python train.py --n_layer=10 --d_model=256 --n_head=4 --n_kv_head=4 --head_dim=64 --d_mlp=1024 --vocab_size=12979 --activation="gelu" --norm="layernorm" --norm_place="pre" --norm_eps=1e-05 --positions="learned" --qk_norm=false --attn_scale=0.125 --bias="none" --tie_embeddings=false --parallel_block=false --extras=["capped logits"] --init="normal" --init_std_qkv=0.0314 --init_std_o=0.00703 --init_std_up=0.0314 --init_std_down=0.00352 --optimizer="soap_variant" --lr=0.0072 --lr_mult_o=0.882 --beta1=0.95 --beta2=0.95 --lr_head=0.00981 --grad_clip=2.0 --warmup_steps=200 --schedule="wsd" --decay_fraction=0.945 --decay_shape="linear" --final_lr_fraction=0.05 --batch_tokens=131072 --seq_len=256 --doc_mask=true --train_tokens=647600000 --steps=4941 --dataset="wikipedia_en"
Each number is 50 + 15 x the weight over its row's rms, rounded and kept within 0 to 99. Layers, rows and columns count from 0. The size before them is the row's rms in percent of the matrix's.

# layer 6 MLP down (transposed), 1024x256, rms 0.169, rows 491-545, columns 192-255
082:54 60 31 39 39 52 48 31 60 63 19 30 64 66 47 38 74 50 44 62 62 66 49 63 33 49 44 30 60 41 69 52 47 48 78 51 56 57 44 51 63 69 61 62 52 63 49 42 72 52 52 33 71 81 69 45 57 52 56 37 72 46 50 68
110:36 51 58 70 47 25 39 59 20 44 65 59 60 51 66 53 69 62 19 47 63 69 53 56 24 49 58 25 63 48 55 36 38 39 53 37 49 51 35 98 42 46 47 39 45 16 77 64 38 56 35 26 21 44 57 65 46 29 67 79 57 43 43 49
108:50 64 45 38 83 60 21 57 56 32 46 47 72 24 55 63 54 16 66 49 22 46 34 40 24 43 49 45 55 43 67 56 34 37 64 51 21 34 45 42 54 68 52 27 19 49 51 40 25 49 56 74 68 72 47 51 96 47 60 56 56 38 63 59
112:42 45 71 68 64 61 39 28 49 54 69 57 47 77 50 33 20 46 45 46 18 63 45 33 45 62 66 53 27 31 33 77 31 56 40 56 43 83 54 45 65 42 47 50 52 58 57 31 40 60 35 28 24 35 35 56 28 58 62 52 46 47 36 64
112:51 46 60 46 42 58 29 40 28 18 59 41 57 34 35 56 53 50 58 25 46 54 67 56 51 58 52 19 31 35 20 80 51 56 36 45 30 39 43 34 61 49 47 48 55 77 44 23 48 54 66 52 53 46 65 44 31 45 61 26 42 49 46 50
092:29 54 49 22 25 64 49 58 65 46 38 50 44 31 37 66 75 55 38 50 43 72 29 61 42 60 48 38 38 55 53 60 53 41 46 50 83 37 61 37 81 41 74 43 47 57 63 39 50 31 45 45 51 33 46 58 44 63 35 51 47 47 57 56
097:54 38 54 32 70 25 67 57 48 50 45 80 31 39 32 64 65 40 61 80 31 51 44 60 43 96 56 49 68 36 45 23 70 37 80 38 33 66 63 43 60 61 35 39 37 58 39 38 39 30 43 53 50 42 41 47 63 44 38 58 26 45 56 51
102:49 25 36 31 60 54 39 43 63 79 58 30 72 51 64 68 50 52 56 44 39 42 33 41 55 61 49 62 15 43 51 38 72 69 28 29 41 44 67 83 49 53 47 34 57 41 43 48 48 28 62 20 45 89 53 47 60 72 70 50 59 63 57 67
110:16 81 43 60 40 48 45 54 73 78 31 42 69 42 56 86 63 47 63 31 44 62 58 60 58 53 76 92 65 50 35 51 57 62 52 43 60 35 60 39 64 49 23 69 58 63 61 30 43 16 64 56 51 39 69 52 67 65 62 35 50 31 49 52
099:48 29 23 50 56 26 42 55 51 77 42 57 20 41 66 46 38 57 37 42 35 62 38 86 76 59 31 57 18 52 61 45 45 44 51 37 39 47 62 51 74 33 64 59 70 40 56 82 45 55 60 44 84 65 62 59 29 49 47 54 65 28 36 57
108:39 34 56 76 24 63 19 38 57 99 42 29 47 81 39 55 43 52 33 48 60 36 62 29 64 33 63 51 60 52 54 56 45 56 51 51 44 47 79 38 48 42 49 75 30 54 68 40 53 61 42 26 42 42 57 30 59 95 52 42 45 44 29 66
094:54 20 51 28 35 21 34 57 72 14 53 64 74 67 54 50 41 74 71 33 60 61 53 53 60 26 56 37 43 68 33 26 76 57 43 39 42 62 53 92 41 58 32 32 44 50 48 53 44 45 70 43 34 36 37 46 51 56 58 42 38 50 60 67
097:55 75 60 66 60 63 44 53 50 71 36 65 71 46 42 50 58 28 33 68 57 65 46 50 29 59 55 77 27 70 67 36 75 26 58 35 43 43 38 47 41 45 48 64 71 44 39 46 50 46 63 52 62 47 69 45 52 21 29 71 61 19 31 42
100:58 71 53 78 27 50 33 63 60 61 41 27 53 47 41 30 50 79 27 36 53 64 54 57 34 46 70 57 23 11 44 51 55 37 44 50 46 64 50 45 99 45 54 70 53 67 47 25 28 58 70 44 60 49 50 35 37 51 44 35 37 39 51 37
080:59 59 49 34 47 34 48 69 62 48 39 30 68 37 44 40 43 58 28 56 71 57 48 39 68 58 54 66 31 31 45 47 58 55 62 72 74 63 33 39 47 67 54 21 57 33 32 75 40 43 92 48 73 74 47 55 41 73 62 42 45 28 60 46
096:50 55 56 30 49 57 55 70 45 48 71 60 41 38 51 13 15 44 49 69 23 52 70 56 39 72 34 42 47 56 54 42 26 50 64 36 66 63 10 37 36 69 68 69 56 28 50 51 41 61 43 49 23 65 56 78 51 60 46 70 90 60 49 45
106:82 55 70 60 70 19 67 75 92 56 50 29 69 40 50 53 32 40 37 24 52 62 41 38 26 54 64 37 59 48 69 62 50 66 42 45 40 43 19 49 52 79 78 34 54 51 62 35 55 67 29 41 50 53 67 49 50 36 44 49 54 42 64 45
092:53 41 41 60 48 51 43 38 53 64 54 36 39 50 42 36 42 56 38 45 62 30 57 31 65 69 47 46 69 57 73 45 57 49 40 54 64 45 64 61 32 57 41 42 46 74 40 55 52 42 55 52 62 47 41 34 41 24 55 76 69 33 48 79
094:42 52 61 58 79 46 69 35 45 61 45 30 60 44 48 44 67 40 63 66 77 38 46 51 51 49 49 45 41 59 43 31 39 57 54 68 10 60 70 50 34 75 45 76 44 59 73 69 32 67 66 70 50 54 59 58 51 56 41 67 49 52 68 56
096:32 45 63 33 49 58 54 47 52 30 48 40 59 42 60 56 79 37 64 51 56 62 38 47 22 59 43 56 25 32 58 48 46 28 48 54 40 58 34 26 35 37 70 75 57 25 37 45 40 49 49 67 38 51 50 64 49 46 47 49 39 38 55 29
096:49 17 48 69 46 42 50 66 56 41 41 63 36 66 53 25 53 45 61 49 66 08 85 52 22 37 09 65 45 18 24 66 64 40 63 24 75 42 43 62 53 48 49 65 76 78 42 46 50 42 57 70 71 59 19 48 48 54 26 44 55 53 56 20
095:18 72 79 47 44 50 46 72 66 70 79 46 47 33 31 62 42 26 50 50 53 46 75 53 64 46 28 45 45 62 63 48 39 51 65 30 57 44 23 40 44 48 49 29 33 46 61 55 43 61 71 36 51 57 63 36 29 39 22 45 57 44 69 56
104:45 52 54 46 54 51 39 52 50 57 59 60 44 58 52 50 52 56 51 38 70 56 69 54 53 72 69 61 63 25 39 39 54 66 69 38 71 32 96 42 53 59 55 55 59 62 45 55 31 60 53 61 57 84 61 58 58 56 37 43 30 23 59 60
091:48 52 81 27 89 60 34 42 51 60 36 61 63 50 92 20 45 48 55 61 47 17 43 31 45 40 47 47 54 79 50 53 53 68 46 34 30 26 61 58 33 37 55 42 35 35 67 53 26 51 37 53 37 74 48 66 45 40 45 28 59 47 88 41
090:70 54 47 26 41 62 42 49 49 59 26 36 56 66 54 35 81 44 57 54 50 26 46 40 78 81 58 41 36 65 39 29 45 25 58 38 34 32 66 67 38 61 42 56 51 47 40 12 37 71 00 45 20 30 59 36 42 35 63 31 56 28 58 30
110:59 45 42 18 60 51 54 44 34 42 60 47 49 65 52 42 49 21 44 50 50 55 10 53 37 30 54 35 31 55 52 17 84 44 50 31 61 37 48 44 47 60 54 41 81 42 55 63 70 62 54 43 25 48 61 65 65 46 51 54 48 53 30 55
083:39 45 76 52 39 74 24 53 48 64 87 66 62 63 82 65 82 38 72 37 63 62 33 57 40 45 46 72 81 53 52 61 93 63 75 49 44 63 47 36 55 49 69 61 36 69 41 31 55 33 68 56 57 67 77 28 53 42 40 56 61 52 47 49
102:65 58 52 45 71 41 34 74 52 61 48 35 47 53 54 58 51 64 28 56 66 59 71 61 42 56 78 35 42 55 21 69 48 85 49 40 54 52 49 56 34 60 63 38 44 36 54 48 47 87 49 34 50 45 62 50 49 37 67 60 74 34 44 43
099:51 42 15 41 66 36 72 40 30 77 52 69 42 75 30 80 37 46 51 44 56 59 36 47 43 43 45 56 42 75 47 65 34 33 40 25 36 37 30 49 26 71 58 80 66 74 71 71 41 38 47 39 47 54 62 79 62 22 45 41 62 64 30 12
113:82 60 45 47 36 47 47 78 71 57 64 49 61 50 36 47 39 43 63 53 49 45 34 49 36 76 67 75 29 17 60 43 55 71 59 49 45 76 16 58 44 32 23 41 10 44 33 83 68 58 34 64 46 55 48 31 40 43 40 56 54 62 28 46
104:23 57 46 80 40 38 68 37 26 69 38 38 32 36 50 54 58 34 28 50 41 45 45 03 80 32 68 52 62 52 33 30 61 61 81 42 62 47 33 75 49 34 73 50 51 33 83 35 27 11 14 58 73 70 50 53 61 47 38 78 80 74 34 55
090:65 53 61 55 65 29 68 42 41 77 58 59 44 60 59 58 55 46 53 53 51 44 51 50 76 36 53 51 47 44 66 29 76 35 46 44 34 70 60 13 71 53 27 40 35 83 53 35 39 33 43 53 66 82 47 56 62 46 47 39 54 47 43 59
102:49 55 50 42 51 72 39 64 39 41 24 32 33 61 62 53 37 44 17 63 49 57 61 77 40 39 39 73 58 83 64 46 23 59 64 69 43 54 86 31 62 72 34 50 41 49 47 41 67 51 40 70 32 51 25 37 26 45 16 60 35 43 43 28
088:51 84 45 53 47 40 44 74 48 60 57 45 41 64 51 35 05 49 56 38 32 58 45 51 53 25 49 72 61 76 24 42 68 42 54 40 47 41 61 68 56 52 51 44 44 58 86 34 31 59 96 66 47 63 68 43 50 71 73 43 61 34 41 43
092:55 32 56 61 30 39 29 36 00 37 47 43 46 59 57 44 77 54 37 27 41 65 65 45 43 46 48 59 66 46 57 73 66 37 46 33 75 64 47 35 55 62 52 12 37 47 53 45 42 32 68 57 23 48 57 61 46 40 49 62 37 29 68 62
101:30 41 43 38 74 54 64 51 51 35 30 52 64 29 63 75 48 69 49 41 53 33 61 55 51 56 64 45 26 38 13 35 14 75 20 46 50 58 38 62 38 46 43 18 26 61 51 42 64 61 63 38 44 55 40 38 69 40 63 29 18 51 43 59
105:44 37 26 41 60 64 57 25 78 80 47 30 50 57 55 36 59 48 66 31 20 56 47 53 24 55 56 23 50 52 37 36 53 71 51 25 76 25 48 68 45 62 69 33 68 60 28 27 76 62 57 59 35 65 84 24 39 60 35 43 57 44 45 56
097:46 61 42 37 39 71 60 33 67 43 52 42 10 58 74 34 43 33 55 47 70 40 41 40 49 50 58 44 59 57 71 30 30 53 61 43 50 44 62 48 32 54 58 47 63 38 40 58 70 67 20 41 65 67 46 55 45 30 42 26 28 74 59 33
101:49 34 31 60 38 02 55 30 45 42 67 64 66 28 25 37 52 56 36 39 59 36 70 49 67 54 54 54 45 63 58 28 27 41 41 65 57 37 72 55 49 54 61 31 52 37 38 28 64 70 47 81 68 57 28 55 70 51 46 48 38 70 45 52
105:21 37 39 25 64 50 53 65 46 64 55 71 39 53 48 42 00 79 55 63 36 27 58 52 28 47 47 38 69 61 67 50 24 47 30 17 50 44 36 59 45 64 31 47 68 80 52 75 56 40 59 67 45 34 37 21 60 52 69 67 29 31 46 56
093:20 81 63 39 36 64 52 71 55 60 66 61 70 53 63 76 59 53 44 59 64 59 52 46 54 38 49 58 36 52 20 64 31 25 35 68 43 75 51 63 50 52 55 58 70 47 55 45 61 64 62 33 42 54 78 56 59 20 53 44 74 48 25 41
100:20 47 34 64 37 46 50 21 46 74 39 37 39 47 42 38 44 58 56 21 51 69 76 57 30 62 49 59 57 54 64 55 46 65 52 52 40 63 37 24 49 42 86 78 67 33 29 45 38 74 57 61 51 65 59 56 77 51 71 58 61 43 31 53
103:44 39 48 60 77 47 53 50 37 45 37 38 34 53 45 45 62 33 18 41 73 58 58 32 67 24 65 48 39 28 65 43 53 54 43 62 54 80 39 50 47 60 38 43 43 57 63 68 45 88 51 51 54 54 48 60 65 69 39 21 75 63 53 31
088:41 63 40 36 52 49 60 53 65 62 39 53 59 40 58 31 40 52 54 34 82 59 58 44 50 48 58 45 56 57 58 29 49 60 55 33 49 68 45 40 75 34 45 59 36 66 28 47 28 14 57 45 45 39 43 64 49 64 63 31 54 33 34 37
093:72 53 57 58 49 51 58 78 48 62 32 23 48 36 55 23 38 37 62 61 46 36 48 42 53 73 47 22 44 50 57 57 41 35 68 47 51 66 64 61 50 32 28 62 43 42 26 67 69 26 20 57 30 23 71 49 67 42 55 50 36 34 27 36
102:65 46 36 35 55 58 42 47 56 49 98 61 45 39 47 50 54 59 74 42 31 58 63 50 42 35 57 47 43 30 33 13 35 60 20 51 24 48 59 71 58 55 59 45 54 47 74 58 42 37 58 35 65 55 76 28 51 43 55 53 77 34 72 53
100:50 61 41 45 55 47 51 27 50 20 55 53 33 48 57 57 81 69 68 79 37 53 44 56 23 54 57 33 79 31 42 55 65 43 58 29 54 42 56 44 63 34 80 40 55 81 62 34 31 50 49 59 54 33 50 66 41 39 38 37 49 53 55 41
112:44 71 52 39 49 34 43 77 45 17 67 57 52 52 64 39 61 24 51 32 73 48 38 50 32 42 29 61 65 47 77 39 47 59 51 53 51 51 53 70 60 41 42 50 63 50 68 38 42 28 58 56 44 50 74 57 37 53 91 51 67 55 79 39
102:45 40 40 19 56 70 39 35 46 35 19 47 54 35 39 38 83 43 39 58 39 34 51 43 56 43 31 49 45 47 75 32 57 54 44 63 58 51 39 72 71 33 87 73 38 59 24 73 55 31 87 58 53 57 55 53 56 75 23 41 36 36 46 30
099:39 71 45 45 42 64 76 50 68 52 60 51 80 49 47 14 34 35 66 45 55 61 49 62 51 44 69 30 52 43 39 60 36 44 50 94 39 54 45 43 42 58 46 40 36 60 38 62 51 07 21 51 62 51 50 62 54 49 64 67 22 37 19 45
125:42 40 26 56 45 23 45 46 55 53 72 55 78 21 48 33 40 20 54 71 21 22 17 32 32 65 13 56 47 51 62 24 71 59 62 27 38 57 66 42 44 66 48 73 42 48 31 66 48 57 47 49 48 52 46 40 47 23 50 69 40 28 63 69
100:40 50 73 25 73 36 51 33 48 46 53 53 36 56 52 40 26 49 45 56 45 48 49 69 49 36 49 51 64 24 46 42 55 41 55 78 99 32 61 44 51 87 66 46 38 18 55 50 24 58 44 50 36 06 60 27 76 26 31 65 52 43 35 39
104:69 28 51 60 46 41 59 29 22 42 26 37 57 42 56 37 51 59 57 51 74 64 68 47 56 34 32 51 54 04 49 71 60 39 45 41 09 62 68 24 60 61 56 91 61 51 40 08 37 45 44 48 75 32 47 75 64 29 66 29 52 60 45 61
090:26 32 61 60 79 19 52 42 48 74 37 36 55 61 57 69 25 60 56 45 57 37 47 16 56 63 64 44 61 50 35 70 34 68 18 71 61 67 66 61 42 44 29 40 21 38 61 65 39 78 46 42 44 44 30 36 33 59 66 44 61 34 72 58
096:36 50 51 69 79 52 37 56 49 51 49 30 42 59 52 69 72 54 45 64 75 50 51 53 47 75 31 35 67 64 44 50 72 69 40 51 60 27 40 63 22 79 67 22 51 73 78 68 54 39 48 43 61 27 37 76 59 69 45 47 51 63 63 43
# layer 6 MLP up, 1024x256, rms 0.159, rows 492-545, columns 192-255
108:60 56 57 30 47 51 47 34 48 64 68 57 38 52 58 57 54 84 25 51 47 55 61 53 40 55 57 40 36 48 45 54 56 58 67 32 56 32 69 56 59 06 70 55 29 39 72 57 32 31 29 20 23 40 49 72 45 48 51 65 64 61 28 52
099:47 65 62 65 77 62 73 46 25 16 39 47 45 47 50 56 51 38 37 31 58 42 68 39 54 38 52 57 34 58 45 27 19 55 49 55 57 32 52 34 46 34 43 49 46 72 53 46 63 45 61 56 65 53 38 68 84 76 35 39 29 73 36 59
097:58 51 67 42 57 59 64 44 40 49 55 67 60 61 30 57 56 57 29 90 61 61 68 51 63 57 41 54 16 56 41 45 46 41 33 12 30 31 69 38 67 56 55 26 68 65 57 49 33 32 22 51 34 30 34 40 48 86 49 41 66 56 44 73
106:54 61 56 70 46 50 47 39 69 63 24 30 70 69 53 50 48 70 44 23 56 52 72 72 40 65 62 57 42 58 27 64 51 53 26 39 39 39 70 55 41 73 31 62 75 55 77 37 41 54 24 42 13 49 56 63 53 40 67 57 60 40 54 65
092:50 49 83 61 55 18 56 54 43 75 68 63 47 48 63 52 17 55 44 50 51 33 51 56 43 66 43 57 62 67 30 50 31 40 58 38 40 59 47 77 21 47 47 39 34 52 20 65 44 53 50 57 83 33 36 43 18 37 60 44 51 40 43 55
103:55 40 62 37 68 29 40 63 52 49 41 46 51 53 54 47 34 45 58 55 54 47 54 58 68 70 48 38 36 38 37 40 69 36 56 33 79 76 45 36 52 30 37 70 42 53 58 60 52 15 62 35 59 41 56 63 54 43 46 58 66 43 45 41
101:77 41 70 40 67 34 43 58 81 92 62 40 73 26 50 39 28 62 70 53 33 72 25 62 42 71 54 64 30 36 44 52 50 25 28 64 28 71 54 54 59 27 36 71 43 39 34 58 36 62 48 29 51 68 63 55 47 51 72 64 67 36 21 51
124:35 47 77 40 27 26 49 51 40 60 65 58 61 52 42 19 66 53 40 46 51 76 91 57 62 30 49 46 37 23 77 49 71 64 42 40 67 57 43 28 82 82 54 52 66 45 30 44 58 50 36 42 59 32 55 35 28 57 51 64 74 38 55 36
097:52 50 74 67 55 47 40 59 53 53 65 38 54 45 74 50 57 38 38 46 39 47 45 68 82 63 74 62 77 60 68 40 45 46 62 30 51 28 65 47 43 37 47 66 50 55 50 59 51 60 57 62 57 63 50 37 78 66 36 41 35 44 42 83
099:53 50 43 59 14 39 20 41 38 48 30 61 36 46 59 62 10 86 73 49 57 70 42 53 49 46 27 56 08 35 60 38 28 44 54 48 55 42 49 63 21 59 62 55 42 47 74 80 57 54 43 37 56 70 54 74 34 69 54 29 38 69 49 52
098:37 71 63 39 71 48 43 65 74 33 57 72 71 62 25 46 33 46 70 65 56 67 82 51 64 53 51 71 90 34 55 38 78 42 39 60 82 55 62 53 65 19 37 40 84 52 70 40 35 41 69 45 41 45 39 50 24 40 61 80 48 59 69 50
101:55 74 80 49 30 65 89 37 52 70 78 37 35 54 24 22 52 53 49 54 31 50 70 51 42 60 84 55 57 63 51 58 34 27 62 48 53 36 80 32 74 54 18 60 40 61 44 78 68 46 62 23 64 23 53 55 56 53 51 66 67 94 52 60
096:61 52 47 60 57 92 44 68 43 41 61 59 44 62 72 71 60 69 39 85 30 47 61 27 56 59 47 53 45 36 47 43 59 47 78 35 54 39 64 46 39 43 36 57 59 54 28 30 65 45 32 62 42 50 70 68 66 81 60 35 63 83 41 44
090:40 80 57 63 46 40 76 38 52 49 50 64 37 58 85 64 57 42 68 44 37 43 58 62 23 25 14 52 56 76 40 54 30 37 29 26 18 28 63 44 45 35 19 52 49 70 40 45 38 61 19 51 25 46 33 42 65 43 37 57 76 62 57 71
093:29 42 49 58 60 46 69 79 66 45 41 66 48 50 21 40 45 52 50 71 38 43 59 37 48 54 50 65 36 44 68 45 54 68 52 54 67 27 70 67 79 49 66 42 69 51 54 49 48 47 29 28 59 69 31 70 30 40 29 46 56 39 45 31
096:50 38 47 42 49 52 54 38 37 52 57 56 69 67 47 38 42 39 83 53 57 57 51 21 56 43 52 29 43 75 71 53 57 65 13 56 22 40 45 45 62 59 42 56 83 45 52 37 51 42 46 52 64 73 79 40 65 79 50 37 29 55 70 39
084:45 61 43 38 65 57 67 62 55 34 44 62 34 41 68 49 43 26 57 42 48 76 58 75 61 48 30 58 29 57 38 50 39 49 67 54 32 55 43 51 50 45 49 45 74 35 42 45 29 37 23 45 38 45 51 59 34 69 48 53 50 66 47 46
097:54 62 73 43 47 45 59 49 54 56 48 44 61 69 42 34 63 72 39 63 50 58 51 79 55 71 67 33 46 54 57 61 69 61 34 39 49 27 31 44 47 51 50 35 44 68 25 55 43 51 27 62 34 31 58 32 52 67 43 59 71 52 54 45
095:23 34 38 55 38 51 52 80 49 43 88 73 43 51 38 18 38 65 44 52 63 40 88 43 31 55 30 49 46 57 60 58 44 55 31 49 58 64 31 67 60 37 63 39 33 49 55 66 73 54 43 58 36 56 47 24 54 64 45 44 50 51 65 77
101:66 44 53 47 53 42 57 54 48 60 73 75 55 49 43 26 51 52 57 72 59 45 51 27 38 32 67 41 46 54 59 53 34 54 53 50 64 56 38 37 43 51 57 67 44 31 25 51 42 34 41 88 64 60 67 45 45 73 63 72 47 28 51 61
101:51 30 64 68 88 57 48 40 73 26 23 62 54 71 25 37 67 54 55 66 36 22 52 59 45 55 73 57 27 47 50 30 46 41 45 29 39 54 47 31 90 65 59 59 31 30 57 39 64 47 72 28 48 51 57 60 58 30 55 58 62 64 37 49
107:50 72 40 43 66 58 76 42 50 68 32 59 68 37 43 45 42 20 61 55 39 33 35 65 52 44 30 35 38 31 79 34 13 74 36 66 43 50 54 48 62 48 29 43 61 50 46 52 34 38 63 86 25 42 32 27 70 71 50 60 20 70 50 52
092:29 19 76 49 52 31 59 50 68 47 86 61 82 52 53 56 67 41 43 69 33 56 56 35 57 85 63 18 31 85 36 32 54 37 49 42 58 81 81 30 66 56 72 55 72 55 30 45 58 59 40 38 69 47 54 31 47 47 47 32 68 36 71 38
096:43 52 33 59 56 46 62 77 36 35 41 60 43 24 30 44 61 65 62 62 65 58 57 51 29 56 39 66 68 42 56 43 51 86 34 52 20 49 51 24 66 31 22 38 56 69 69 48 41 54 52 51 77 47 47 34 50 40 36 67 39 69 41 77
110:37 48 39 70 57 39 62 55 52 39 29 71 58 57 28 57 38 40 62 62 27 32 42 52 51 71 91 45 33 69 41 43 43 42 55 67 47 49 41 43 30 63 61 72 67 57 43 47 54 59 64 34 46 43 77 55 63 25 72 59 53 31 50 64
092:59 73 30 59 74 44 61 58 55 72 30 32 44 55 45 56 51 69 25 60 45 59 82 27 71 67 50 37 23 63 30 52 17 55 26 57 67 39 48 89 67 52 39 38 55 55 51 62 38 43 39 76 60 46 32 48 43 43 77 44 43 52 47 75
107:44 47 69 33 44 47 50 55 45 12 46 50 07 63 42 55 29 47 28 67 48 54 32 39 52 48 29 71 56 55 64 42 34 61 79 73 36 73 64 43 40 43 53 53 63 69 61 41 25 64 45 56 46 55 54 58 41 81 64 54 89 42 59 44
100:57 43 66 52 48 53 72 36 46 56 70 42 62 46 33 25 68 59 37 38 48 68 35 64 53 36 39 56 56 47 45 41 56 29 53 65 30 42 29 45 67 77 19 33 63 72 28 70 70 67 41 69 39 53 45 22 52 70 51 75 50 58 55 91
115:66 53 56 30 37 50 69 19 73 45 49 26 47 47 75 63 24 55 39 60 38 30 43 74 45 34 67 43 34 70 48 51 67 29 49 41 60 43 58 49 04 56 59 50 15 35 45 63 29 32 35 54 26 40 64 55 35 69 33 42 70 75 50 54
109:50 71 48 30 46 56 56 23 49 87 43 56 63 54 48 31 36 67 33 48 20 48 45 16 36 60 66 39 41 38 34 76 71 65 60 63 40 30 19 44 45 59 49 59 22 66 78 56 74 42 31 73 55 77 61 53 50 40 66 72 46 54 47 51
093:40 40 58 35 47 59 32 30 54 52 32 41 60 64 84 57 43 64 57 69 48 11 59 52 17 19 40 59 47 60 60 58 56 46 47 63 34 65 59 54 31 53 52 50 72 32 29 41 46 38 65 42 67 32 68 44 81 41 77 42 23 26 45 49
104:21 49 50 65 24 55 80 65 48 49 28 54 34 44 50 55 21 68 62 47 52 10 38 34 49 34 49 45 62 42 33 53 42 43 61 68 49 21 40 77 53 82 44 64 38 35 81 55 36 60 31 32 51 54 70 51 40 79 54 42 62 43 67 91
090:53 46 65 58 55 39 60 20 35 50 67 62 35 42 36 60 64 73 65 32 48 56 67 68 51 42 55 63 38 31 52 42 21 67 27 20 80 59 66 39 59 42 70 12 33 71 66 45 64 45 48 58 56 46 61 65 52 19 36 42 54 32 54 51
079:33 51 54 50 55 50 42 77 72 42 61 68 54 84 54 31 29 36 25 52 23 55 41 48 44 57 58 37 55 21 63 61 63 41 67 61 62 64 43 74 52 59 08 12 58 40 53 51 41 45 62 61 53 64 39 68 75 33 57 61 52 48 63 19
096:40 34 32 36 49 46 58 53 14 17 74 50 13 67 71 46 51 32 39 63 42 40 62 52 66 74 58 59 49 29 74 64 57 44 35 50 52 31 43 42 48 25 31 66 64 44 68 56 20 39 47 52 58 50 45 70 47 37 65 61 43 66 92 47
100:43 73 77 21 84 39 63 45 71 42 47 26 39 63 59 53 64 62 45 56 33 64 44 37 66 38 31 49 39 48 60 58 50 68 33 62 82 29 54 81 54 70 51 33 66 60 71 60 61 34 25 20 55 51 46 71 29 35 38 39 57 65 47 45
101:41 38 33 46 77 59 61 70 39 32 53 50 69 56 47 66 53 30 61 73 61 46 30 85 39 48 54 57 73 44 47 54 50 46 28 37 35 55 81 18 48 55 39 31 62 63 42 49 65 46 66 25 20 61 81 66 51 52 31 79 68 43 55 32
095:28 60 54 36 51 48 33 73 69 74 29 42 74 60 52 46 43 48 37 55 41 52 35 32 35 75 44 49 31 76 64 46 46 64 68 28 46 45 47 41 49 42 60 62 58 58 57 52 51 57 63 35 27 57 47 56 56 64 18 29 42 40 44 46
099:48 41 54 32 55 72 62 59 33 52 30 64 38 59 60 48 57 71 40 65 53 46 62 66 80 45 47 56 25 62 66 29 31 46 77 38 26 60 36 55 31 75 31 26 47 76 54 53 50 39 28 63 44 29 68 37 64 38 53 50 21 58 61 10
098:48 38 37 55 62 63 35 66 41 36 53 41 42 50 43 43 37 34 62 28 32 47 21 34 11 72 55 45 59 31 74 19 57 46 89 51 72 40 53 24 28 67 63 74 64 51 41 27 37 60 63 43 62 44 20 54 41 47 76 59 55 43 42 36
097:55 30 79 26 55 47 85 57 37 50 40 43 23 54 48 27 35 30 67 21 44 50 37 59 49 70 43 57 63 42 74 67 66 62 48 35 33 56 39 46 40 56 46 62 38 72 64 33 50 95 55 59 58 59 56 31 85 55 53 46 56 49 49 46
095:63 41 57 50 34 41 74 25 44 42 46 65 73 24 39 83 37 40 13 74 56 47 65 25 32 34 77 25 63 67 57 65 57 48 47 51 39 40 44 44 53 28 79 58 34 48 55 37 47 36 58 54 51 79 62 36 42 55 68 48 52 41 46 52
096:46 57 68 49 47 27 62 39 68 90 15 61 42 43 48 69 56 64 35 67 45 22 54 66 53 49 33 59 21 57 51 47 35 51 53 35 61 47 47 62 57 47 32 71 55 31 53 52 60 43 57 71 44 60 70 58 63 52 55 26 20 50 73 80
096:49 33 42 25 39 36 47 00 41 21 28 49 78 64 58 50 79 49 44 50 45 29 29 53 28 38 33 42 70 47 56 26 73 39 39 40 62 39 27 46 37 61 83 37 70 28 40 34 38 52 45 60 39 32 52 55 32 54 67 42 45 35 45 31
098:36 66 48 57 74 42 64 42 54 47 39 39 19 76 69 60 50 55 26 49 54 40 66 53 40 28 44 46 38 61 54 45 46 35 35 61 80 36 54 41 52 51 68 59 36 40 36 35 60 46 44 35 36 57 65 41 57 40 50 35 42 54 46 12
102:35 61 60 47 45 48 38 44 40 53 44 45 87 83 53 29 45 48 51 33 62 37 35 34 20 50 56 51 60 78 71 36 59 64 30 61 63 63 40 63 61 74 72 69 69 39 56 50 42 45 56 55 49 58 66 31 37 86 43 68 66 38 28 66
119:35 63 50 52 31 23 52 54 71 62 57 58 35 40 61 39 67 44 55 42 35 45 78 65 49 56 25 41 37 73 43 47 48 80 60 48 58 61 62 50 50 71 37 69 63 48 73 08 51 30 50 28 39 55 78 37 49 51 84 37 65 56 49 26
102:47 63 29 43 28 34 52 52 52 74 42 46 42 27 35 46 65 58 36 29 46 36 56 52 64 51 67 45 55 70 60 47 45 34 56 36 47 31 50 37 24 46 82 48 32 46 41 35 49 35 61 49 55 47 59 51 13 35 59 39 45 61 56 38
099:52 49 60 64 45 58 72 54 06 33 70 48 33 43 37 55 41 51 42 42 41 74 50 52 32 43 53 65 38 62 55 52 50 42 69 66 19 46 72 47 56 96 51 58 67 39 74 61 45 75 57 59 47 43 40 59 45 31 50 58 50 55 81 50
132:47 59 40 24 33 58 63 46 71 27 48 64 96 33 54 21 21 27 40 76 48 44 66 28 42 54 36 37 69 53 32 16 50 41 56 46 42 40 56 56 54 49 73 67 51 54 50 76 72 53 60 60 42 41 27 36 36 36 56 57 38 54 51 72
094:31 45 78 50 50 51 52 20 46 72 37 58 47 61 33 70 64 72 53 29 71 24 55 55 73 67 53 36 69 68 46 63 61 12 73 55 46 63 60 43 50 42 71 50 71 50 52 40 45 35 35 62 42 52 65 41 43 50 17 37 42 31 60 70
110:59 58 35 49 61 14 48 50 43 58 53 70 45 33 27 56 49 43 49 70 61 49 37 36 73 44 50 33 28 60 81 34 28 49 26 57 53 47 40 52 43 41 41 43 63 51 55 47 53 40 76 54 63 63 51 47 42 66 75 60 58 62 24 62
088:30 37 22 20 42 49 45 66 64 28 62 61 65 52 62 57 35 61 41 63 51 51 52 37 37 66 16 60 21 61 41 24 52 63 27 42 55 60 35 49 48 43 68 44 60 53 58 71 59 44 22 29 59 51 54 53 48 42 51 65 62 67 14 72
090:65 48 35 28 23 82 52 44 49 67 52 30 42 58 10 56 44 44 69 59 34 47 41 61 42 61 52 48 51 37 39 77 39 42 64 54 69 50 57 62 57 30 37 75 35 35 66 57 59 13 39 45 42 37 81 41 53 36 57 63 55 66 77 42